config.yaml
optimizer: "soap_variant"
beta2: 0.95
doc_mask: true
train_tokens: 463400000
Each number is 200 + 20 x the weight over its row's rms, rounded and kept within 0 to 999. Layers, rows and columns count from 0. The size before them is the row's rms in percent of the matrix's.

# o: layer 5 attention output (transposed), 288x192, rms 0.189, rows 150-185, columns 96-191
# v: layer 5 attention value, 288x192, rms 0.0876, rows 151-186, columns 96-191
o150,097,194,196,203,223,197,210,216,183,176,191,195,188,240,174,216,219,206,239,188,224,185,206,217,149,221,193,188,186,186,210,173,219,228,189,194,234,167,184,173,198,191,194,234,175,210,189,204,166,205,211,205,214,176,236,177,241,184,175,203,214,185,207,181,218,194,181,164,202,163,184,191,181,186,189,194,204,205,220,199,222,178,165,193,202,190,159,171,178,195,222,185,208,233,174,223,224
v151,102,190,200,180,202,186,214,178,196,202,215,172,214,220,203,198,238,208,239,244,185,181,236,186,205,238,203,221,196,166,202,197,197,198,174,197,202,203,195,205,208,203,193,229,150,244,228,212,216,199,191,190,190,188,217,227,223,232,177,202,185,206,190,200,177,233,170,163,232,193,219,202,226,177,181,203,189,189,196,193,189,192,226,203,240,192,224,191,200,239,198,203,221,175,210,216,190
o151,105,199,186,201,230,205,204,211,188,203,164,191,223,172,179,223,207,199,192,228,214,222,194,186,210,219,206,213,195,174,201,216,189,169,219,191,169,217,176,175,239,202,198,214,201,200,237,188,212,206,220,213,199,226,210,244,189,201,201,166,217,170,187,193,194,209,175,199,203,172,169,220,207,185,204,182,212,187,208,158,180,212,220,193,217,200,174,205,184,186,164,212,207,180,223,188,189
v152,089,168,196,186,199,224,240,208,178,222,210,215,219,198,205,200,215,211,193,208,199,195,207,185,247,217,180,203,201,184,237,234,158,163,206,215,190,205,198,193,207,233,200,212,191,207,246,202,195,205,236,197,214,241,208,244,191,196,193,184,224,204,229,209,226,243,153,195,203,193,187,214,166,199,206,198,231,210,205,194,191,210,197,181,216,200,196,220,201,192,165,180,222,202,191,178,223
o152,091,178,211,208,203,227,183,211,173,180,178,219,208,223,194,214,220,212,193,192,195,217,202,202,181,235,193,193,156,191,215,197,217,205,189,184,187,178,201,191,187,225,195,210,182,201,204,248,187,162,211,223,224,240,169,222,181,213,218,214,226,189,211,203,189,229,196,141,224,236,219,242,178,194,188,194,158,188,207,191,160,185,207,214,194,185,172,218,194,162,168,173,185,254,206,187,225
v153,129,226,207,192,223,191,198,205,210,179,228,187,193,182,231,187,194,216,190,204,216,231,154,219,220,173,217,175,204,197,231,209,207,179,235,210,192,204,176,185,178,194,180,185,245,169,222,249,171,191,191,207,228,210,198,205,209,209,232,177,203,194,204,180,215,157,167,212,181,230,214,201,209,181,223,214,201,185,176,196,186,170,196,196,176,199,194,165,203,158,182,185,211,211,194,223,195
o153,117,196,190,182,192,186,184,240,189,192,244,207,170,177,218,203,225,196,195,173,191,187,193,240,202,198,215,185,200,193,219,201,187,179,191,228,206,208,203,196,187,200,214,178,224,210,195,207,198,220,196,242,195,203,174,208,188,226,257,179,195,219,225,234,187,173,225,228,187,184,211,166,203,183,218,194,209,177,178,195,212,168,199,230,169,189,194,187,180,188,183,163,178,188,173,199,216
v154,112,227,171,231,199,240,224,211,197,198,189,183,213,194,183,203,239,211,212,140,209,203,182,201,215,240,245,196,190,213,207,180,163,191,203,171,191,204,157,215,204,216,191,193,201,172,214,226,210,222,201,201,183,196,210,194,187,176,141,220,211,203,188,173,200,183,175,193,209,202,214,206,214,161,184,184,203,184,150,211,220,226,184,174,202,217,148,198,159,183,186,186,182,187,205,186,199
o154,103,206,194,202,210,180,195,188,184,219,205,200,228,213,228,229,227,142,208,188,181,189,187,176,215,213,191,204,211,173,197,188,210,212,198,208,188,238,167,264,191,177,216,207,190,195,192,224,225,188,229,202,186,170,196,247,203,177,212,206,184,202,185,196,200,178,193,185,198,198,219,183,213,166,193,212,184,177,178,235,206,191,235,226,205,189,212,188,158,224,184,219,164,192,199,180,194
v155,097,222,171,153,213,190,192,231,199,196,208,185,195,185,185,208,195,189,215,246,157,176,173,211,214,193,207,209,171,208,184,173,179,213,174,178,203,228,204,182,192,219,217,220,211,193,220,204,228,183,164,208,182,177,215,214,211,189,186,224,211,205,207,204,176,232,223,231,190,180,198,204,208,236,240,166,208,232,228,177,237,241,223,185,226,222,165,189,200,194,189,239,210,190,215,197,201
o155,099,195,169,148,207,187,224,210,201,184,191,203,193,206,189,209,178,178,209,213,178,197,179,173,222,185,166,212,198,192,228,185,191,217,193,198,199,204,207,212,170,235,202,198,178,237,212,203,230,170,185,220,203,199,211,208,222,163,177,206,211,187,188,194,157,229,190,178,181,168,227,198,219,186,193,213,205,217,197,188,204,214,202,143,220,211,154,199,186,182,176,218,203,211,183,161,189
v156,105,197,198,195,237,242,174,189,166,197,193,203,194,205,215,202,235,196,223,181,239,205,158,192,218,217,224,224,206,186,259,181,182,163,189,189,198,212,175,185,179,219,231,215,172,176,224,151,209,217,178,197,164,231,189,165,207,208,234,199,191,200,201,195,261,207,181,208,222,179,196,191,206,204,222,175,192,188,182,177,184,189,208,218,232,218,222,214,209,201,178,220,185,211,193,229,215
o156,104,210,200,175,200,186,168,203,186,205,208,180,218,223,202,169,228,200,217,204,181,196,203,185,179,224,209,223,205,193,186,193,217,155,224,186,219,205,225,164,196,221,214,220,201,250,221,168,218,198,172,189,203,254,179,226,204,186,209,198,193,224,206,216,218,202,171,228,209,180,233,197,216,179,226,218,163,190,202,204,243,224,215,219,242,209,181,235,204,229,211,246,192,192,180,206,252
v157,098,207,223,181,199,146,212,196,220,199,202,230,187,190,166,228,172,159,196,187,224,227,228,207,189,185,195,215,250,198,212,204,180,163,205,222,208,207,213,222,235,204,209,205,212,170,212,193,234,202,173,187,192,218,195,205,183,235,165,223,213,187,195,226,208,235,211,184,181,174,190,200,203,214,194,221,227,204,189,209,207,180,179,184,216,172,203,229,183,187,176,238,213,209,228,207,190
o157,098,193,201,194,206,192,203,179,192,213,184,246,218,210,196,226,170,183,174,216,196,203,207,209,186,176,182,227,210,216,201,208,217,209,223,202,194,219,186,164,176,205,191,209,182,191,206,184,220,182,204,186,166,190,184,212,212,188,186,215,226,204,203,191,214,206,167,209,166,209,171,205,208,222,214,234,220,172,161,210,229,180,213,194,205,179,219,196,176,191,221,223,204,186,227,219,190
v158,113,205,198,173,216,247,208,164,209,198,210,175,209,192,212,183,206,188,198,217,219,187,245,202,187,172,162,201,161,226,178,214,210,204,178,182,192,211,191,231,175,169,216,166,208,216,198,224,152,198,222,171,172,191,180,203,196,214,246,213,175,224,183,227,202,215,218,186,201,191,175,208,207,177,200,181,226,191,202,181,180,199,195,169,192,245,217,199,219,245,202,205,146,196,189,227,228
o158,111,202,171,191,198,209,194,195,223,199,194,172,186,192,177,199,184,215,214,195,199,184,188,219,204,190,218,169,190,210,150,192,210,228,187,209,217,183,210,223,159,173,217,219,208,226,216,205,145,203,184,201,251,209,216,194,199,211,206,196,199,235,196,204,210,227,227,235,201,196,202,197,212,187,185,200,211,192,204,137,194,224,182,206,211,217,189,202,196,238,207,198,176,140,212,222,228
v159,100,224,188,184,227,231,230,206,202,194,217,215,194,261,218,180,176,215,171,216,207,194,178,170,214,189,212,194,197,224,195,188,225,227,220,196,202,218,194,199,185,196,188,229,218,177,193,203,212,202,187,202,202,170,197,215,174,187,215,233,172,200,220,241,178,210,214,202,216,193,171,211,240,224,205,219,215,219,194,200,206,174,186,185,217,206,196,232,208,212,228,163,196,179,176,219,162
o159,093,217,184,199,236,223,164,154,201,202,211,217,225,214,185,192,201,244,249,232,194,173,180,221,221,184,215,202,179,223,202,192,228,210,223,220,218,199,205,184,219,207,223,208,218,193,196,210,204,195,240,189,200,194,218,190,197,207,179,212,195,230,204,182,208,225,223,183,214,218,177,235,175,191,214,186,177,217,229,203,163,199,184,218,200,209,216,200,216,169,218,223,187,197,181,201,200
v160,095,225,165,180,198,195,229,186,196,191,192,200,207,197,196,203,169,203,186,157,198,188,206,188,199,201,241,228,201,215,215,166,176,196,198,202,219,188,174,220,189,209,208,160,189,176,197,232,216,213,216,206,202,211,215,205,255,198,260,171,219,202,187,186,207,160,182,203,176,203,221,169,223,217,182,220,243,188,166,189,197,220,201,207,173,175,163,203,206,217,195,195,200,222,209,186,195
o160,092,213,213,189,194,179,186,144,203,241,222,215,190,185,218,196,206,200,201,175,221,219,215,180,178,187,237,206,211,219,222,207,185,181,238,221,176,172,183,203,196,194,238,192,182,197,189,203,186,209,209,198,195,212,226,203,222,195,230,214,194,230,170,250,177,195,217,200,190,248,220,230,202,180,181,200,181,188,200,220,170,218,222,202,200,226,172,244,202,173,147,190,193,180,183,170,184
v161,102,181,240,209,180,216,192,216,218,230,190,227,206,202,206,222,211,201,199,208,199,225,202,218,223,171,217,180,168,181,203,210,195,209,220,201,171,166,223,222,193,170,169,231,199,209,199,202,194,182,197,194,221,215,207,185,177,216,200,184,184,214,207,216,191,238,208,210,198,186,184,188,210,180,204,192,215,214,217,209,182,182,252,201,234,218,172,213,198,176,199,190,203,235,205,188,220
o161,099,217,180,201,208,203,214,200,169,195,201,153,215,207,165,206,222,194,192,213,213,231,162,208,191,228,177,172,171,188,200,201,204,191,202,216,226,207,194,218,211,201,180,199,218,212,180,215,216,180,231,224,183,169,200,204,160,200,203,202,200,194,211,202,218,265,209,200,211,185,226,197,242,222,188,178,192,233,218,201,240,208,222,206,189,204,196,193,182,186,196,220,189,197,204,219,223
v162,102,216,216,198,193,224,184,192,228,197,195,208,184,197,180,207,164,214,206,200,209,196,240,215,205,219,184,183,186,218,175,209,207,204,184,200,195,228,224,200,203,170,187,174,210,222,195,211,194,171,187,198,196,187,202,204,215,186,237,221,232,194,163,170,215,166,180,172,232,180,211,188,203,176,223,190,155,160,184,195,228,184,211,201,146,184,209,180,168,203,206,211,212,202,211,217,187
o162,101,209,195,194,213,194,206,186,233,199,199,184,176,228,213,193,207,213,181,215,204,220,201,207,183,209,232,174,228,199,184,210,227,186,178,210,197,214,220,218,240,187,224,212,175,186,196,205,178,232,175,185,186,212,192,189,220,165,216,202,225,186,217,208,162,203,216,245,199,208,207,235,201,182,214,160,221,202,184,178,198,194,214,204,176,218,242,195,194,215,219,203,192,196,203,175,198
v163,111,179,177,214,197,170,214,187,197,215,210,218,205,212,164,185,186,216,217,214,197,195,205,174,200,179,245,179,187,188,238,210,180,199,201,195,198,163,171,215,243,244,225,196,190,171,171,201,224,219,247,188,203,165,203,185,221,209,193,215,208,223,193,199,196,180,167,190,173,233,189,231,190,244,202,237,200,207,200,215,195,177,184,173,180,209,200,190,216,227,200,179,195,164,184,207,185
o163,102,190,159,206,196,150,202,194,197,212,202,213,187,174,174,226,228,229,207,194,185,212,186,196,189,154,195,191,205,167,228,174,211,202,209,209,205,170,196,197,203,188,201,174,212,196,191,185,206,214,240,217,206,219,161,198,186,215,195,197,182,176,201,213,190,179,212,161,174,193,226,244,186,214,195,220,192,188,168,236,165,200,230,198,235,212,174,186,224,212,179,176,178,211,212,216,205
v164,098,194,193,246,198,179,203,203,197,169,188,216,156,210,185,177,223,196,207,239,207,200,207,192,239,235,224,204,225,204,214,189,213,192,214,193,190,199,180,222,175,230,229,240,210,196,213,211,193,216,242,193,205,199,189,153,205,192,210,185,230,201,178,219,178,204,196,200,205,179,175,239,183,193,199,171,198,236,150,195,189,180,185,207,200,193,185,219,220,186,188,203,197,228,223,209,206
o164,093,172,216,207,188,187,190,212,213,194,186,184,183,200,171,173,206,226,178,198,198,155,221,172,183,212,214,209,192,200,168,200,229,218,179,201,197,227,208,215,198,205,180,198,212,180,213,193,216,195,205,204,183,186,210,223,194,177,240,174,161,262,190,225,214,200,177,197,155,188,215,198,191,199,181,206,148,207,197,221,203,207,238,187,175,157,206,172,207,201,201,194,182,243,213,188,205
v165,103,190,180,227,199,210,195,167,203,212,190,224,208,191,170,176,165,221,179,211,191,222,186,201,206,161,213,181,222,197,180,203,189,219,209,203,215,203,182,171,196,199,199,175,189,193,151,190,176,213,190,213,156,222,209,209,189,186,212,209,178,192,220,186,186,201,186,235,177,189,190,208,232,202,177,236,226,207,231,248,197,200,203,200,182,238,230,238,208,187,184,191,178,177,170,221,228
o165,107,219,209,217,207,215,208,181,225,229,200,250,192,183,217,163,197,204,183,201,206,207,197,190,200,196,220,208,218,204,203,193,215,212,192,213,209,197,211,221,184,194,211,187,234,189,144,202,176,170,199,212,231,217,171,236,198,203,206,205,181,213,206,181,180,196,145,223,204,187,189,211,209,233,184,245,220,159,209,244,203,189,212,174,223,222,225,195,215,185,207,243,185,213,201,235,181
v166,099,242,222,177,181,168,231,173,165,193,207,188,178,221,204,168,205,214,186,171,210,218,188,185,185,196,223,191,202,218,205,207,224,204,220,196,195,206,213,199,228,197,183,195,190,195,206,227,198,182,222,205,178,190,179,158,218,214,196,179,233,164,192,191,225,200,215,207,192,193,196,195,201,203,193,227,221,188,222,208,177,173,162,177,182,188,215,206,166,245,230,238,201,198,219,198,197
o166,098,179,200,215,166,205,183,210,212,228,188,207,201,163,250,203,178,200,194,200,219,170,197,200,204,148,210,228,195,193,223,170,210,214,225,225,199,189,199,167,228,185,190,193,166,209,173,228,213,180,213,218,190,196,185,169,220,207,223,200,224,172,164,226,222,218,232,176,192,210,190,182,199,194,201,257,226,193,184,194,189,199,195,183,181,168,213,210,169,204,199,185,221,219,194,223,183
v167,088,235,179,209,201,211,217,209,177,192,185,164,168,234,203,180,201,208,206,196,181,157,209,207,180,181,201,238,225,199,198,173,202,202,242,173,199,206,224,195,208,204,207,227,206,191,224,191,198,224,234,191,237,235,224,159,217,219,175,179,194,201,205,224,227,197,204,195,206,208,186,181,198,207,176,202,245,201,201,208,210,189,219,198,182,180,191,238,205,210,199,221,204,197,219,210,133
o167,085,214,173,229,184,189,210,188,184,216,188,187,204,208,205,182,222,209,191,203,208,180,196,210,186,190,200,238,193,223,255,207,180,193,207,210,220,231,176,172,224,216,199,212,215,172,209,198,173,192,221,210,249,226,229,193,211,227,201,210,181,216,196,182,193,206,186,204,200,215,220,180,209,221,196,195,179,229,210,176,177,205,167,212,198,172,234,233,164,180,192,200,190,244,191,193,232
v168,100,223,213,199,202,215,196,196,212,237,211,237,199,207,195,207,200,187,217,220,196,221,211,206,221,166,211,200,212,204,219,203,201,228,215,198,210,269,189,192,173,194,225,202,182,195,217,188,207,188,207,207,218,200,233,218,186,179,217,175,175,189,189,206,222,213,214,183,172,166,205,200,223,208,224,184,230,214,210,188,214,199,125,229,180,226,211,237,232,215,222,207,184,193,259,197,204
o168,100,184,185,216,225,202,233,173,183,197,192,222,170,180,184,202,199,228,203,208,190,200,211,174,211,157,250,187,206,206,216,192,199,205,227,221,178,203,191,193,212,207,216,254,208,169,215,163,189,160,209,214,227,171,190,180,195,204,224,231,216,201,222,210,202,240,211,174,184,182,240,234,223,193,239,218,191,183,208,191,205,201,155,210,195,242,165,159,170,193,209,197,199,168,201,200,192
v169,099,187,183,173,199,186,179,201,187,241,222,172,213,190,195,184,198,208,202,199,222,183,176,198,220,202,229,228,167,198,179,220,204,214,195,200,204,211,163,214,182,139,204,193,190,237,244,194,222,179,170,202,195,231,198,189,240,200,146,214,195,191,207,197,225,237,195,207,178,195,208,181,214,174,187,215,218,219,230,178,177,174,190,209,219,218,196,217,229,172,197,167,215,188,212,247,212
o169,102,173,190,207,230,196,190,195,190,196,197,186,190,194,171,168,166,166,243,181,235,172,185,186,186,228,225,179,140,206,195,222,232,190,198,207,202,224,182,218,186,196,211,191,212,188,185,174,209,185,161,237,205,198,161,206,204,190,169,241,241,179,204,202,224,203,187,196,175,186,201,205,226,188,206,176,209,196,224,174,204,230,200,179,216,132,198,180,198,172,177,195,196,229,212,202,210
v170,099,175,214,183,211,170,184,195,192,195,194,202,148,188,187,169,214,234,210,204,160,207,172,190,233,199,183,175,202,217,204,173,194,216,240,195,202,234,234,197,212,218,214,183,201,206,207,225,215,203,182,228,244,218,202,239,223,197,196,193,151,201,173,209,218,214,215,202,193,201,224,169,200,191,184,181,193,202,219,187,189,207,195,181,211,166,172,234,179,153,199,218,234,194,173,216,186
o170,098,163,226,216,182,194,190,229,204,202,216,194,155,221,177,212,218,247,184,188,211,224,220,222,181,206,188,184,199,209,206,200,203,197,234,213,181,190,201,207,178,230,205,210,194,199,215,182,203,204,213,212,211,201,205,177,231,224,201,204,194,209,195,168,193,214,214,201,184,214,200,182,211,191,169,207,192,199,252,193,199,242,245,224,194,152,157,217,179,182,199,234,174,209,189,202,162
v171,101,170,222,200,197,188,202,196,233,194,207,197,183,191,177,218,175,191,176,191,190,206,239,200,195,216,159,191,212,160,170,230,188,189,232,203,210,170,223,177,188,241,212,215,190,223,192,237,204,211,190,164,222,215,234,235,185,205,189,187,198,240,227,216,171,236,178,217,189,194,204,180,164,194,204,220,201,195,237,173,206,172,195,216,185,201,189,209,170,171,180,185,204,229,171,197,196
o171,098,236,201,223,213,231,249,213,203,203,224,216,175,222,165,197,190,205,183,208,202,195,188,231,203,178,191,197,214,218,199,232,213,191,184,211,196,174,199,211,183,211,199,204,227,180,164,187,198,204,203,171,230,207,201,209,179,216,203,164,224,227,229,208,184,215,218,182,230,169,155,210,203,188,205,190,234,210,192,233,224,208,209,200,173,193,185,186,172,152,204,206,165,195,210,231,203
v172,112,220,195,201,168,161,197,242,214,183,175,196,188,198,197,205,192,197,185,176,210,180,200,243,206,179,190,185,193,209,154,192,185,217,213,232,236,205,213,229,195,180,182,202,199,191,167,196,194,200,219,221,202,209,221,186,192,226,186,235,195,210,207,200,197,203,170,212,191,210,164,197,205,200,207,206,196,206,242,195,244,193,233,210,181,193,209,167,172,171,210,173,217,205,191,193,227
o172,104,219,199,208,195,203,245,220,222,200,195,216,169,220,194,178,194,204,150,222,195,231,218,230,183,190,193,190,145,217,211,172,220,218,203,176,210,204,191,213,190,197,179,199,218,177,171,223,187,228,215,213,205,169,215,200,216,181,229,230,216,204,203,190,156,176,189,211,200,205,187,187,186,193,196,197,213,205,239,226,194,235,194,218,158,166,245,161,192,215,187,199,186,190,194,216,190
v173,108,192,219,191,199,179,185,205,195,202,196,213,182,212,204,204,176,184,202,185,175,179,166,211,187,219,222,230,216,191,193,243,216,216,194,191,196,208,271,210,195,151,195,204,205,188,201,159,198,189,208,218,188,169,177,203,212,198,226,185,216,182,197,226,205,218,204,210,160,194,180,173,202,184,217,185,180,195,190,203,182,215,162,218,214,155,223,199,190,220,232,162,204,230,220,211,181
o173,101,163,186,199,200,193,203,193,173,212,183,190,186,203,218,207,181,182,203,216,186,177,175,209,213,183,192,189,195,185,204,226,187,200,185,200,212,184,231,191,200,200,221,244,223,176,201,186,193,212,198,194,208,216,217,196,216,185,226,202,202,216,208,187,200,242,209,206,188,167,180,207,188,231,217,181,174,215,202,179,192,205,170,189,209,181,212,188,210,214,211,217,259,246,190,194,214
v174,099,179,198,221,220,198,170,178,157,196,203,224,229,179,206,205,179,207,204,242,186,192,209,204,233,193,189,179,211,236,182,216,199,222,160,176,195,217,192,178,203,197,234,189,232,190,159,222,173,232,188,178,210,202,207,238,195,196,176,171,186,212,172,220,209,181,209,208,226,210,189,181,206,216,196,205,200,188,177,181,177,205,191,175,182,220,188,208,212,197,205,213,197,188,219,198,208
o174,096,196,162,191,205,172,218,241,224,166,197,166,221,171,163,220,197,227,203,190,183,197,208,228,197,207,181,169,252,217,176,222,198,190,180,204,215,188,179,219,178,242,206,196,197,242,194,188,204,215,206,217,185,193,196,229,221,217,181,186,166,206,199,218,185,224,220,203,188,191,214,185,150,192,209,163,204,150,194,199,196,206,199,198,232,229,224,204,188,203,237,204,181,191,202,218,233
v175,112,203,229,171,185,162,208,187,186,189,199,189,169,196,203,209,234,204,202,255,187,200,176,229,205,211,211,188,184,180,187,153,233,215,178,193,182,196,220,221,242,158,204,174,209,215,189,182,212,205,199,195,202,180,233,176,177,224,206,228,198,201,196,193,197,231,180,191,159,210,219,207,186,177,175,201,201,187,238,192,195,198,200,215,198,238,211,193,197,202,180,204,216,198,189,245,204
o175,103,212,187,208,153,203,223,221,189,195,193,222,185,198,180,175,192,179,195,215,258,224,199,226,202,225,195,203,202,217,174,186,193,215,188,147,167,207,185,201,222,203,230,153,206,228,205,166,199,177,201,210,200,199,205,207,181,195,201,197,180,188,176,201,210,238,200,189,188,167,202,205,188,174,198,182,256,192,191,167,182,172,201,161,206,176,189,187,202,211,172,212,203,220,207,227,203
v176,111,187,204,212,194,191,189,199,209,235,215,212,233,189,176,207,164,201,194,216,199,196,248,189,187,208,130,182,238,221,191,209,221,211,154,203,206,201,244,221,200,189,222,217,204,210,182,201,190,238,170,202,185,200,189,189,201,209,162,202,221,200,170,225,202,221,197,176,197,217,183,198,191,205,221,209,210,193,242,193,220,202,180,205,193,216,215,199,204,201,217,177,188,188,230,185,188
o176,105,198,224,214,189,228,243,192,233,192,227,193,241,212,155,230,194,193,201,212,222,199,190,184,181,184,156,204,178,225,198,194,191,202,154,180,183,222,189,183,217,179,212,217,243,193,217,204,189,200,158,244,177,205,225,196,187,191,187,212,256,192,219,183,221,218,207,176,176,185,193,202,182,222,210,178,204,221,169,196,198,201,187,178,190,196,250,231,203,215,197,197,189,210,206,199,182
v177,098,204,204,203,212,184,196,203,241,167,182,228,188,186,196,187,214,200,214,201,233,206,199,189,224,192,230,189,201,185,214,217,205,186,235,204,185,185,201,220,244,197,227,170,244,229,186,215,201,240,204,248,203,244,203,200,205,215,181,203,208,215,220,233,167,211,208,209,216,183,180,177,163,207,196,190,186,180,183,186,209,189,193,199,200,214,212,208,226,168,195,205,177,216,213,239,196
o177,096,219,201,211,186,188,178,234,217,185,177,209,174,201,172,177,196,195,217,214,197,192,209,225,213,211,176,202,220,192,192,190,222,202,243,202,213,212,215,169,195,236,191,209,202,211,162,215,215,192,204,189,215,228,212,205,175,198,169,243,161,178,217,200,221,183,205,210,184,211,193,185,219,204,187,189,224,185,160,233,203,179,235,163,200,175,191,202,177,165,199,227,197,243,214,203,223
v178,112,209,190,205,201,198,204,226,202,207,207,213,151,205,201,160,198,161,243,194,211,200,220,223,196,211,181,201,210,180,167,173,151,206,199,218,172,177,239,237,218,198,214,232,163,231,224,222,200,212,216,206,185,219,202,189,191,212,201,184,207,192,223,164,188,247,223,185,190,179,195,230,226,185,183,236,189,216,187,200,204,197,204,229,172,204,180,180,187,199,231,222,165,199,230,187,171
o178,105,176,200,225,243,175,217,209,211,202,230,161,173,224,205,168,217,194,199,237,218,188,193,209,201,210,200,203,210,180,189,203,206,196,172,227,195,185,208,230,182,201,197,241,164,189,223,180,208,151,221,180,188,196,223,216,181,180,209,215,218,197,220,172,217,204,211,191,177,176,213,231,190,206,182,203,223,211,143,204,208,211,207,201,198,199,225,221,179,176,187,191,156,214,191,162,199
v179,086,219,204,215,174,184,231,194,194,195,184,205,205,185,211,211,198,215,197,228,162,220,210,225,199,191,195,219,207,195,202,213,164,176,207,199,154,219,193,229,192,234,226,218,213,188,234,189,213,200,182,222,191,195,171,219,142,191,194,196,205,208,193,201,183,189,184,231,209,192,176,200,240,165,183,189,183,167,191,200,220,190,180,238,180,234,180,170,214,186,205,215,206,184,224,215,180
o179,087,213,183,178,179,171,223,196,228,187,176,226,259,225,219,203,196,172,160,171,184,186,232,214,204,217,179,235,211,206,222,217,157,160,224,219,188,192,218,220,199,203,209,190,187,182,223,210,218,161,220,214,185,201,185,208,186,229,197,182,211,205,206,201,210,195,175,239,217,185,222,203,202,171,201,207,226,197,191,196,177,197,184,223,193,247,224,187,163,211,208,199,184,217,216,215,215
v180,111,178,185,249,155,229,217,210,208,222,194,212,215,220,219,213,194,199,181,206,194,228,208,217,166,189,200,221,176,222,182,197,172,192,194,211,190,204,221,206,189,171,207,211,201,218,196,213,188,238,205,195,187,232,177,177,216,208,175,158,212,222,177,180,170,168,184,205,211,192,174,203,203,171,211,182,209,212,207,199,229,207,211,219,148,220,188,218,155,179,195,249,189,206,213,179,165
o180,108,187,179,195,143,199,232,164,226,201,215,183,228,212,192,191,238,173,190,230,199,186,183,242,176,190,244,207,197,221,188,193,198,202,184,211,213,192,207,180,209,162,166,197,201,199,176,210,210,212,208,201,223,193,229,169,225,182,214,200,241,197,174,162,165,196,183,185,224,191,232,190,185,209,176,168,186,221,173,243,240,199,207,187,209,216,227,205,163,202,194,198,195,162,212,171,199
v181,105,176,187,190,203,191,219,164,220,201,214,178,196,214,230,164,223,201,224,236,223,178,188,193,188,198,243,194,163,184,204,200,181,170,230,249,187,156,170,239,196,207,215,220,180,171,203,217,174,183,196,165,189,241,214,197,225,200,214,193,215,181,181,191,169,209,207,178,215,191,178,195,206,190,176,198,209,177,192,199,166,229,213,208,211,183,191,233,206,208,197,192,194,218,212,196,193
o181,109,177,186,192,194,198,184,186,205,199,193,200,162,184,228,193,210,207,177,203,214,163,216,213,189,221,221,203,175,185,171,203,192,204,198,266,184,171,185,221,215,176,209,191,190,180,210,222,178,194,177,202,194,210,205,188,182,202,244,185,188,230,177,176,211,183,194,183,167,186,185,203,184,214,213,215,174,193,175,190,185,223,241,195,202,218,177,222,210,177,170,200,225,210,184,193,219
v182,093,216,174,210,158,152,205,212,215,218,169,220,205,187,207,168,173,230,225,193,214,241,187,211,207,156,172,177,225,204,201,196,176,211,205,157,223,206,198,246,236,200,189,194,212,159,217,189,202,200,182,196,183,221,176,181,199,203,197,175,162,208,204,187,184,181,199,238,202,197,238,189,186,208,192,191,202,190,168,225,189,182,167,190,189,221,175,201,200,194,195,191,176,224,232,177,204
o182,095,194,184,157,190,149,209,195,212,218,172,233,218,182,202,201,201,192,206,191,189,192,197,185,194,170,182,188,195,219,186,192,218,164,200,177,191,227,204,210,210,179,192,197,196,194,183,218,231,208,220,183,187,156,176,194,222,219,225,208,179,172,221,199,205,165,201,204,218,215,240,164,183,194,184,212,179,218,204,246,222,221,183,216,211,207,208,236,185,194,251,150,191,217,200,231,236
v183,095,178,224,196,207,192,223,187,197,216,206,178,223,235,228,205,214,242,173,245,190,164,180,187,225,171,158,201,212,161,181,233,203,191,206,204,186,221,235,172,195,206,210,213,207,215,215,180,178,192,176,188,202,236,187,248,235,226,242,220,224,232,210,205,197,208,214,169,246,219,207,209,196,229,221,172,178,193,200,219,181,217,200,189,192,194,166,205,187,188,212,171,198,184,206,206,214
o183,099,215,182,203,182,196,186,189,192,190,175,194,219,196,212,185,189,228,203,215,215,193,199,215,186,151,148,203,171,173,210,204,221,172,169,229,155,187,226,174,205,213,225,203,180,240,213,208,232,198,173,203,219,190,168,188,205,237,204,174,220,215,230,163,195,220,214,199,182,218,171,215,191,199,203,201,190,192,213,190,192,239,229,173,166,181,218,210,214,215,205,196,185,213,185,208,222
v184,094,190,205,209,222,180,183,180,146,193,199,183,207,212,192,175,214,177,190,228,224,175,199,209,179,175,200,232,211,213,183,206,201,218,171,183,232,216,198,180,221,225,232,187,198,196,195,200,198,201,160,209,213,141,229,184,192,201,213,213,167,211,177,241,208,215,203,191,180,195,190,195,204,205,221,163,161,224,216,192,188,197,163,226,214,184,209,190,163,198,227,198,217,197,177,211,231
o184,093,188,161,230,217,164,198,215,176,168,181,204,192,207,151,222,199,212,221,218,169,252,193,222,196,193,198,222,152,210,223,191,194,195,200,189,193,180,198,192,224,212,220,209,190,200,180,209,194,199,206,193,220,199,206,214,202,226,218,226,184,195,193,176,241,223,201,226,159,195,177,219,191,181,213,191,177,175,189,156,229,218,202,223,208,189,196,208,219,188,198,215,210,179,201,192,164
v185,095,215,196,181,228,188,234,185,193,196,238,195,228,188,220,185,192,205,230,226,213,189,167,210,244,211,188,214,190,207,221,221,200,207,213,250,187,194,218,151,180,195,210,224,224,219,236,183,220,207,196,204,224,225,204,215,167,231,238,199,177,204,198,199,172,184,188,175,199,190,241,198,206,226,207,210,190,188,206,190,177,179,180,192,226,187,210,220,148,180,216,205,205,204,194,201,225
o185,093,202,208,165,169,215,199,235,215,198,216,214,224,207,225,159,196,221,230,194,215,203,186,228,201,193,160,184,187,206,246,226,243,182,189,224,192,189,216,199,210,192,238,207,228,247,229,198,193,204,208,158,171,213,178,205,217,239,238,189,204,177,233,219,206,170,203,203,217,206,206,193,198,195,225,181,205,188,200,195,179,195,214,203,174,201,191,207,188,161,224,177,232,228,205,181,200
v186,101,182,193,200,214,191,194,194,184,201,187,181,201,221,196,232,195,211,197,207,182,193,184,156,177,222,204,167,224,204,185,253,194,201,175,197,191,142,200,174,196,199,167,177,206,184,168,210,183,179,186,208,189,174,225,199,204,199,175,172,208,196,207,210,181,187,216,186,170,193,184,188,173,198,169,182,212,201,212,238,189,150,199,200,183,217,187,226,205,197,213,249,216,177,165,217,178